Weights of a small transformer language model: untied embeddings.
Each number is 128 + 24 x the weight over its row's rms, rounded and kept within 0 to 255. Layers, rows and columns count from 0. The size above them is the row's rms in percent of the matrix's.

# layer 4 MLP up, 128x64, rms 0.148, rows 19-35, columns 0-63
size [109  99  83  95 119  99  88  84 114 104 111  97  95  87  98  89  84]
[[ 98 153 120 143  94 101 103 118 137 127 156 125 166 149 142 138 118 120 124 205 156 132 118 112 113 108 141 110  80 124 136 158 160 120  90 123 123 116 136 105 148 108 170 106  78 138 145 118 152 107 102 103 128 113 130 170 108 172 116 151 120 150 139 125]
 [ 86 116  99 140 130  86 128 106  96 113 154 152 150 115 108 163 156 113 146 121 125 136 119 118 154 108 134  78 144 134 132  93 123 137 116 121 170 142 156 105 114 122 137 109 127 153 159 135 123 101  65 194 134 115 136 137 105 136 100 132 156  76 126 120]
 [109 122  94 146 151 108 130 116 123 114 127 175 134 142 139 160 111 124 127 173 128 122 128  95  96 109 124 189 113 169 132 113  92 121 152 128 133 178 151 110 166 110 141 135 151 136 112 101 157 118  76 123 137 127  90 146 146 141 131 155  92 127 129  79]
 [110  96 139  96 109  98 165 104 141 119 151 111 131  67 142 119 127 122 145 114 141 122  97 134 138 155 124  75 126 147 184 167 148 127 117 139 133 168 133 117 131 103  98 133  93 134 129 157 144  96 102 153 127 110 161  76 160 110 118 119 120 105 131 155]
 [110  89 110 110  86 126 188 111 109 119 113 130 166  90 115 120 123 152 170 120 119 130 141 120  92 120 143 105  93 113 141 127 113 126  96 157 150 130 122 115 112 103 108  96 148  72 109 131 110 145 159 138 138 164  84 146 120 147 130 112 167 132  88 109]
 [220 120 150  79 128 129 119 105 128 135  66  95 105 124 176 135 168 124 139 121 108 139 107 129 101 122 124  94 115 132 154 141 103 119 142  77 105 129 154 140 119 138 118 149 128 128  90 123 106 126 144 119 163 133 159 136 104 131 118 124 127 141 141 122]
 [114 161 108  96  86 141  93 130 125 152 102 143 112 120 145 101 187 101 159 160  90 119 113  95 121 139  84 131 130  99 140 100  92  94 138  98  91 132 123 110 104 113 155 130  81 135 137 107 152 121 138 108 135 152 166 131  95 143 133 134 147 106 120 138]
 [ 85 136 122 107 164 106 155 135 108 124 100 161 147 151  86 149  92 160 109 124 140 165 146 114 103 145 175 120 103 126 139 134 115 119 109 128 118  98  89 134 118 116 115 131 140 139 108  88 105 149 135 139 112  98 127 129  73 119  92 133 196 136 105 121]
 [128 120  99  84 126 134  77 131 143  88  98 103 129 181 144 114 127 156 106 127 137  97 151 123 111 111 145 139 100 138  74 155 120 109 106 110  83 108 152 124 151 114 136 141 178  87 131 115 147 133  94 145 147 107 130 100 147 147 129 173 124 131 124 106]
 [131 132  79 124 115 157 111 115 105 138 121 115 128 125 143 122 151 189 147 141 147 120 104  93 175  94 166  84  90 141 127 112 152 141 146 146  83  97 118 110 121 138 124 110 162 143 127 146 192 132 142 147 114 139 143  88 125  92 128 111 119 113 147 131]
 [127  77 118 117 165 131 128 103 126 124 165 140 117 124  70 134 119  99 137 142 119 152 113 119  99 157  86 105 166 135 172 104 140 151 120 159 123 141 149 131 188 142 130  99 109 119 142 138 130 123 104  95 139 115 111 167 134 178 142  84 150 142 122 131]
 [157 155 111 132 144 185 114  81  87 110 139 135 134 108 148 149  94 140  82 114 131 155 113 100 108 127  90 135 145 120 143 184 131 160 121 134 139 162 154 139 145 142 119 141 139 200 140 118 128 123 144  81 132 114 140 128 122 124 110 106  96 145 138 125]
 [140 136 157 129 143 184 101 124 156 130 106 122 152  75 107  86 113 124 154 107  94  81 142 101 151  95 110  80 120 183 155 130 134 103 160 139 133 117 139 157 118 112 109 131 125  92  95 132 171 124 121 126 103 116 107 136 131 128 136 154 120 134 135  98]
 [154 133 152  92 105 162 158 134 136 132 171 111 129 115 125 112 176 134 131 146 161 143 103 151 134 134 129 119 138 117 129  79 118 125 113 112 115 208 145 105 159 135 133 128 133 142 114 205 149 142 157 153 122 138 117 116 152 137 158 103 102 136 109 115]
 [154 127  95 132 196 124 114 122 140 128  97 135  84 108 134  85 117 157 120 161 132  92 153 137  99 136 123 111  96 130 127 127 144 100 162  80 159 157 172 134 145 124  90 149 149 100 131 129 129 134 110 144 119 114 131 130 140  95 155 167  84 124 151 129]
 [116 118 118 108 128 164 120 133 112 149 145 159 153 114 144 129  95 102 116 148 118 100 144  77 143 142 138 119 151 146  89 131 173 126 148 179 145 140 156 128 129 121 170 130 168 121 148  89 159  92  79 129 126 107 136 138 176 113  92 140 117 132 147 164]
 [114 112 108 134 124 140  90 137  71 145 132 166 124 114 141 105 155 128 158 139 120 128 156 134 149 104 139 135 191 157 171 116 144 166 104 157 116 127 137  98 161 100 133 124 118 104 107 125 126 127 131 173 103 115 147  67 139 100 118 159 107 110  99 133]]
# layer 4 MLP down (transposed), 128x64, rms 0.127, rows 19-34, columns 0-63
size [110 101  82  94 121  97  91  88 113  97 109  95  93  88 102  94]
[[158 103 121  99 120 130 166  95 132 126 125 149  77 129  76 145 132 150 123  82  83 136 133 130 167 146 131 175 146 140 142 105  95 163 144 121 115 111 103 148 119 136 139 153 147 106 104 132 119 128 126 113 165 128 123  87 135  91  85 105 156 106 141 153]
 [ 99 136 108 143  92  81 145 107 109 124 155 154 140 147 115  96 153 135 115 100 137 160 128 112 125 116 120 113 146  89 102 116 112 154 162 120 154 126 163 120 170 107 148 129 123 138 183 100 126 119 105 145 120 139 120 133 120 152  60 126 172  77 130 136]
 [153 103 151 123 138 122 127 125 129 125 128 116 104  90 132 125 114 138 126 107 107 151 116 147 152 159 129  76 114  57 132 176 166 165  86 134 114  76 115 131 101 117 102 123 113 101 137 142  81 131 136 152 119 153 153 115 123 129 116 112 129 127  90 174]
 [108 114 130 112 100  79 208  95 120 123 149 104 101 138 138 121 151 132 140 122 116 151 114 136 139 128 164 108  98 124 156 129 130 140 135 131 170 114 108 114 122 112 105 149 123 122 146  56 155 115 114 108 174 143 124 120 122 123  71 121 154 129 106 140]
 [151 122 134  98 130 121 170 131 125 114 123 132 200  78 129 144 103 155 140 114 120 145 127 114 106 156 157 115 110  92 102 141 125 104 108 161 157 121 108 109 113 121 117 108 144  91 133  88 154 140 173 138 121 199 113 115 124 141 104 132 124 132  95 108]
 [157 113 107 139 116  85 142 132 145  99 109 114 134 141  96 166 156 125  85 133  91 139 154 125 112 117 112 115 132  91 121 112  99 141 168 129 135  99 102 118 106 138 110 126  96  92 153  59 177 151 119 144 151 105 110 127 142 156 144 147  96 123  93 136]
 [124  99 127 154 138 138 143 124 135 110 135 136 132 110 100 136 101 140 115 118 154 112 110 151 162  94 146 121 117 173 126 158 164 159 120 152 142  94 151 154 124 145 105 129 174 121 109 215 135 115 134 152 133 115  99 131 150 139 164 145  97 164 163 100]
 [112 139 120  98 170 127 136 115 120 125 134 132 133 145  94 143  74 118  71 147 162 132 111 115  94 135 137 126 104  87 140 127  81 154 100 114 127 131 104 126 132 140 107 158 107 142 105  82 115 124  97 151 146 133 122 119 115 105  65 132 172 108 122 163]
 [138 152 105  82 123 110 127 106 158 115  97  98 104 124 119 114 115 155 134 139 112 102 125 108 183 112 141  96  87 193  99 120 138 130 139  86 102 105 139 143 173 149 128 115 139  87 139 125 122 121  83 163 173 126 123 137 130 138 106 106 122 107 119 131]
 [125 146 163 113 114 101 125 155 132 115 157 119 114 125 125 134  97  89  90 144 136 151 134 164  86 128 121 130 159 137  96 207 125  85 120 147 128 185 129 143 127 130 107 162 101 116 137 118  81  96 143 149  98 107 105 148 120 131 156 126 136 124 125 147]
 [149 163 135 142 115 138 134 145 141 130 129  99 131 120 126 171 118 155 157 132 154 128 128 175 133 150 166 131 105 162 125 112  92 147 128  78  91 139 110  80 112 126 133 135 110 159 137 166 113  88 141 166 104 132 152 104 110  71 161 152 136 107 107 133]
 [169 137 138 142 139 121 141 158 120 148 102 103 110 133  80  82 149 153 136 122  98 123 112 143 127 113 171 119 133 152 126 162  93 121 153 129 101 102 135 130 113 142 135 123 141 110 138 209  86 117  79 154 127 144 125  91 115 157 143 151 135 119 135  99]
 [116 151 121 114 161 138 116 118 140 158 109 138 133 153 133 147  89 145 133 127 163 151 114 111 102 107 152 155  79 140 141 134 122 132 153  83 137 117 123  80 151 179 127 112  87  93 121  50 130 143 134 168 124 119 114 121 128 119 102 109 137 119 120 168]
 [105 145 154 188 105 156 128 154 136 144 135  93 152  89 138  94 147 139 165 117 107 123 136 129 157 127 170 140 104 158 159 150 155 117 136 185 165 120 125 154 117 137 130 107 153 113 158 162 100  94 148 109  90 110 135  99 120 106 146 137 130 135 107 124]
 [127 134 139 127 163 146 118 143 131 160 145 155  95 137 126  97 134 106  99 178  98 100 113 119 133 124 118 136  97 188 129 118 148 122 108  94 146 121 114 104 126 132 104 153 138 150 136 118 157 122  85 135 169 133 157 100 126 101 188 165  98 104  88 131]
 [140 126  95 161 129 108 120  84 132  85 121 134  82 148  92 144 122 138 151 126 152 115  84 145 141 114 118 125 145 114 167  96  71 115  93  80 115 112 127 116 147 152 105 116 125 118  75  97 134 141 132 135 132 168 140 110 122 135 172 116 109 147  99 126]]
# layer 4 MLP gate, 128x64, rms 0.162, rows 20-35, columns 0-63
size [110  78 102 124  96  86  89 122 102 104  82  88  86 101  92  83]
[[156 155 148 127 135 121 143 166 146 163  95 116 103 132 113 124  91 132  68 127 122 112 136 127 146 115 132 133 123 108 120 107 130 131 124 143 154  72  70 138 139 150 149 157 105  94 113  97 133 147 158  95 161 126 127 132 117 140 124 131 151 202 154 122]
 [121 127 114  86 166 131 132 138 141 103 126 128 130 155 153 132 139 129 133  85 133 133 125 137 169 122 122 114  94 146 121 118 107 107  75 124 117 113 119  95 121 126 115 132  87 137 131 143 132 111  86 118 130 152  99 112 163 123  83 104 198  78  86 162]
 [165 153 111 157 141 159  89 163 137 118 107 153 107 201 133 129 126 133 114 141 135 138 134 131 116 114 115 177 140 130  63  89  95 119 139 134 120 114 126 154 125 157 159 119 161 126 142  96 114 159 156  91 122 133 123 161  97 121 123 139 131 162 127 139]
 [106 159 144 119 142 110 138  69 105  97 145 165  91 138 127 116 116  88 125 141 110 102 113 125 135 102 122 130 101 105 135 150 118 163 154 102 128 138 133 137 141 100 146 169 113  95 160 119  78 142  66  76 137 107 127 107 141 112 124 154 147 138 148 137]
 [109 126 112 162 149 140 123 147 116 104 163 140 120 160  95 119  83  97  64 115 111 153 168 145 124 105 126 157 132  96 105 112 145 139 147 150 154  80 109 115  96 102 123 123 116 114 133 100 132 153 162 125 105 103  83 130 134 158 145 151 151 133 110 160]
 [ 90 132  71 106  91 134 111 163 166 139 159  95 108 121 116 139 177 131 164 142 117 131 117 100 163 162 138 115 110 129 154 100 110  98 116 128 140 120 118 117 138 160 174 100  79 125 106 153 145 111 118 150 124 143 141 104 101 156 141 103 147  98 132 129]
 [118 150 134 118 123 101 132 136 126 106 152 109  82 169 139 145 123 152 108 125 140  85 124 130 112 116  83 132 120 128  89 127 103 122 134 115 148 148 142 127 135 169 194 155 105 150 156 134 129 117 118 129 167 165 126  90 186 143 111 129 107 132 185 137]
 [149 109 132  96 120 140 127 118 188 103  81 106  93 129 125  95 141 149 161 144 139 110 125 146 137 103 126  96 118 138 144 107  98 131 138  96 123 125 134 142 187 115 106 170 138 115 120 130 120 121 122 142 185  98 119 192 127 145 121 143 123 119 107 166]
 [127 126  95 160 100 162 131 117 113 141 125 109 121 118 121 146 224 153 104 134 134 135 110 132 102 137 178 116  69 118 138 100 119 155 159 166 139 136 136 120 156 141 114  83 129 105 122 147 133 123 114 159  98 128 149 101 118 127 119 119 137  93 110 122]
 [132 105  92  97 118 103 137 131 164 138 113 144 139 129  86 177 138 122 167 123 164 131 127 128 105 157 137 145 166 139 176 112 136 143 109 115 113 144 159 134 137 169 162 123  71 142 118 137 128 106  92 142 102 171 116  96 140  97 144 131 114  96 123 164]
 [155 118 132 146 142 108 152 112  94 140 152 118 135 101  71 156 133 178 126 149 138 166 139 107 105 128 167 134 149 150 156 140 142 171 141 155 144 126 162 138 115 133 129  88 109 168 106 166 136 110 101 133 113 149 124 111  86 124 138  79 115 104 158 107]
 [140 152 112 103 122 120  89 106 121 133 124 142  95 175 184 134 140 107 152 160 152 173 125 124 136 128 140 179 142 101 109 167 133 162 140  96 144 134 182  90 166 156  94 109 142 119 127 132 139 112 128  98 153 124 122 136 117 116 139 121 136 130  80 128]
 [166 106 128  70 111 117 135 130 135 120 173 163 110 149 105 141  94 162  89 132 149 166  88 151  70 130 123 123 108 126 104  91  89 133 124  96 132 177 106 119 124 131 143 142 102 160 122 159 104 121 153 121 156 151 109 105 139 119 121 117 135 127 123 129]
 [160 102 139 148 186 114 161 116 153 161 141 160 107 119 112  93 111 138 105 129 100  99 140 134 125 133 100 132  75 145 135 141 154 139 156 100 166  96 131 119 148 123  79 155 128 131 157 101 173 140 103 161 157  98 117 133 139 119 138 151 116 123  94 141]
 [131 175 131 143 114 146 114 126 109 166 138 147 126 129  70 143 139 138 147 143 144 171 111 155 134 106  94 124 116 153 133 104 143 105 121  98 109 121 116 111 146 166 165 103  93 151  72 155 170 114 153 117 143 135  99 124 116  83 146  86 106 133 113 114]
 [ 85  84 131 136 143  83  88 115 108 147 148 155 128 139 103 109  97 113 117 118 135 114 148 119 112 117 106 143 154 143 156 131 116 129 122 110 107 112 140  88 138 138 175 137 112 116  88 124 123 112 131 166 131 104 108  43 121 154  98 101 145 106 109 131]]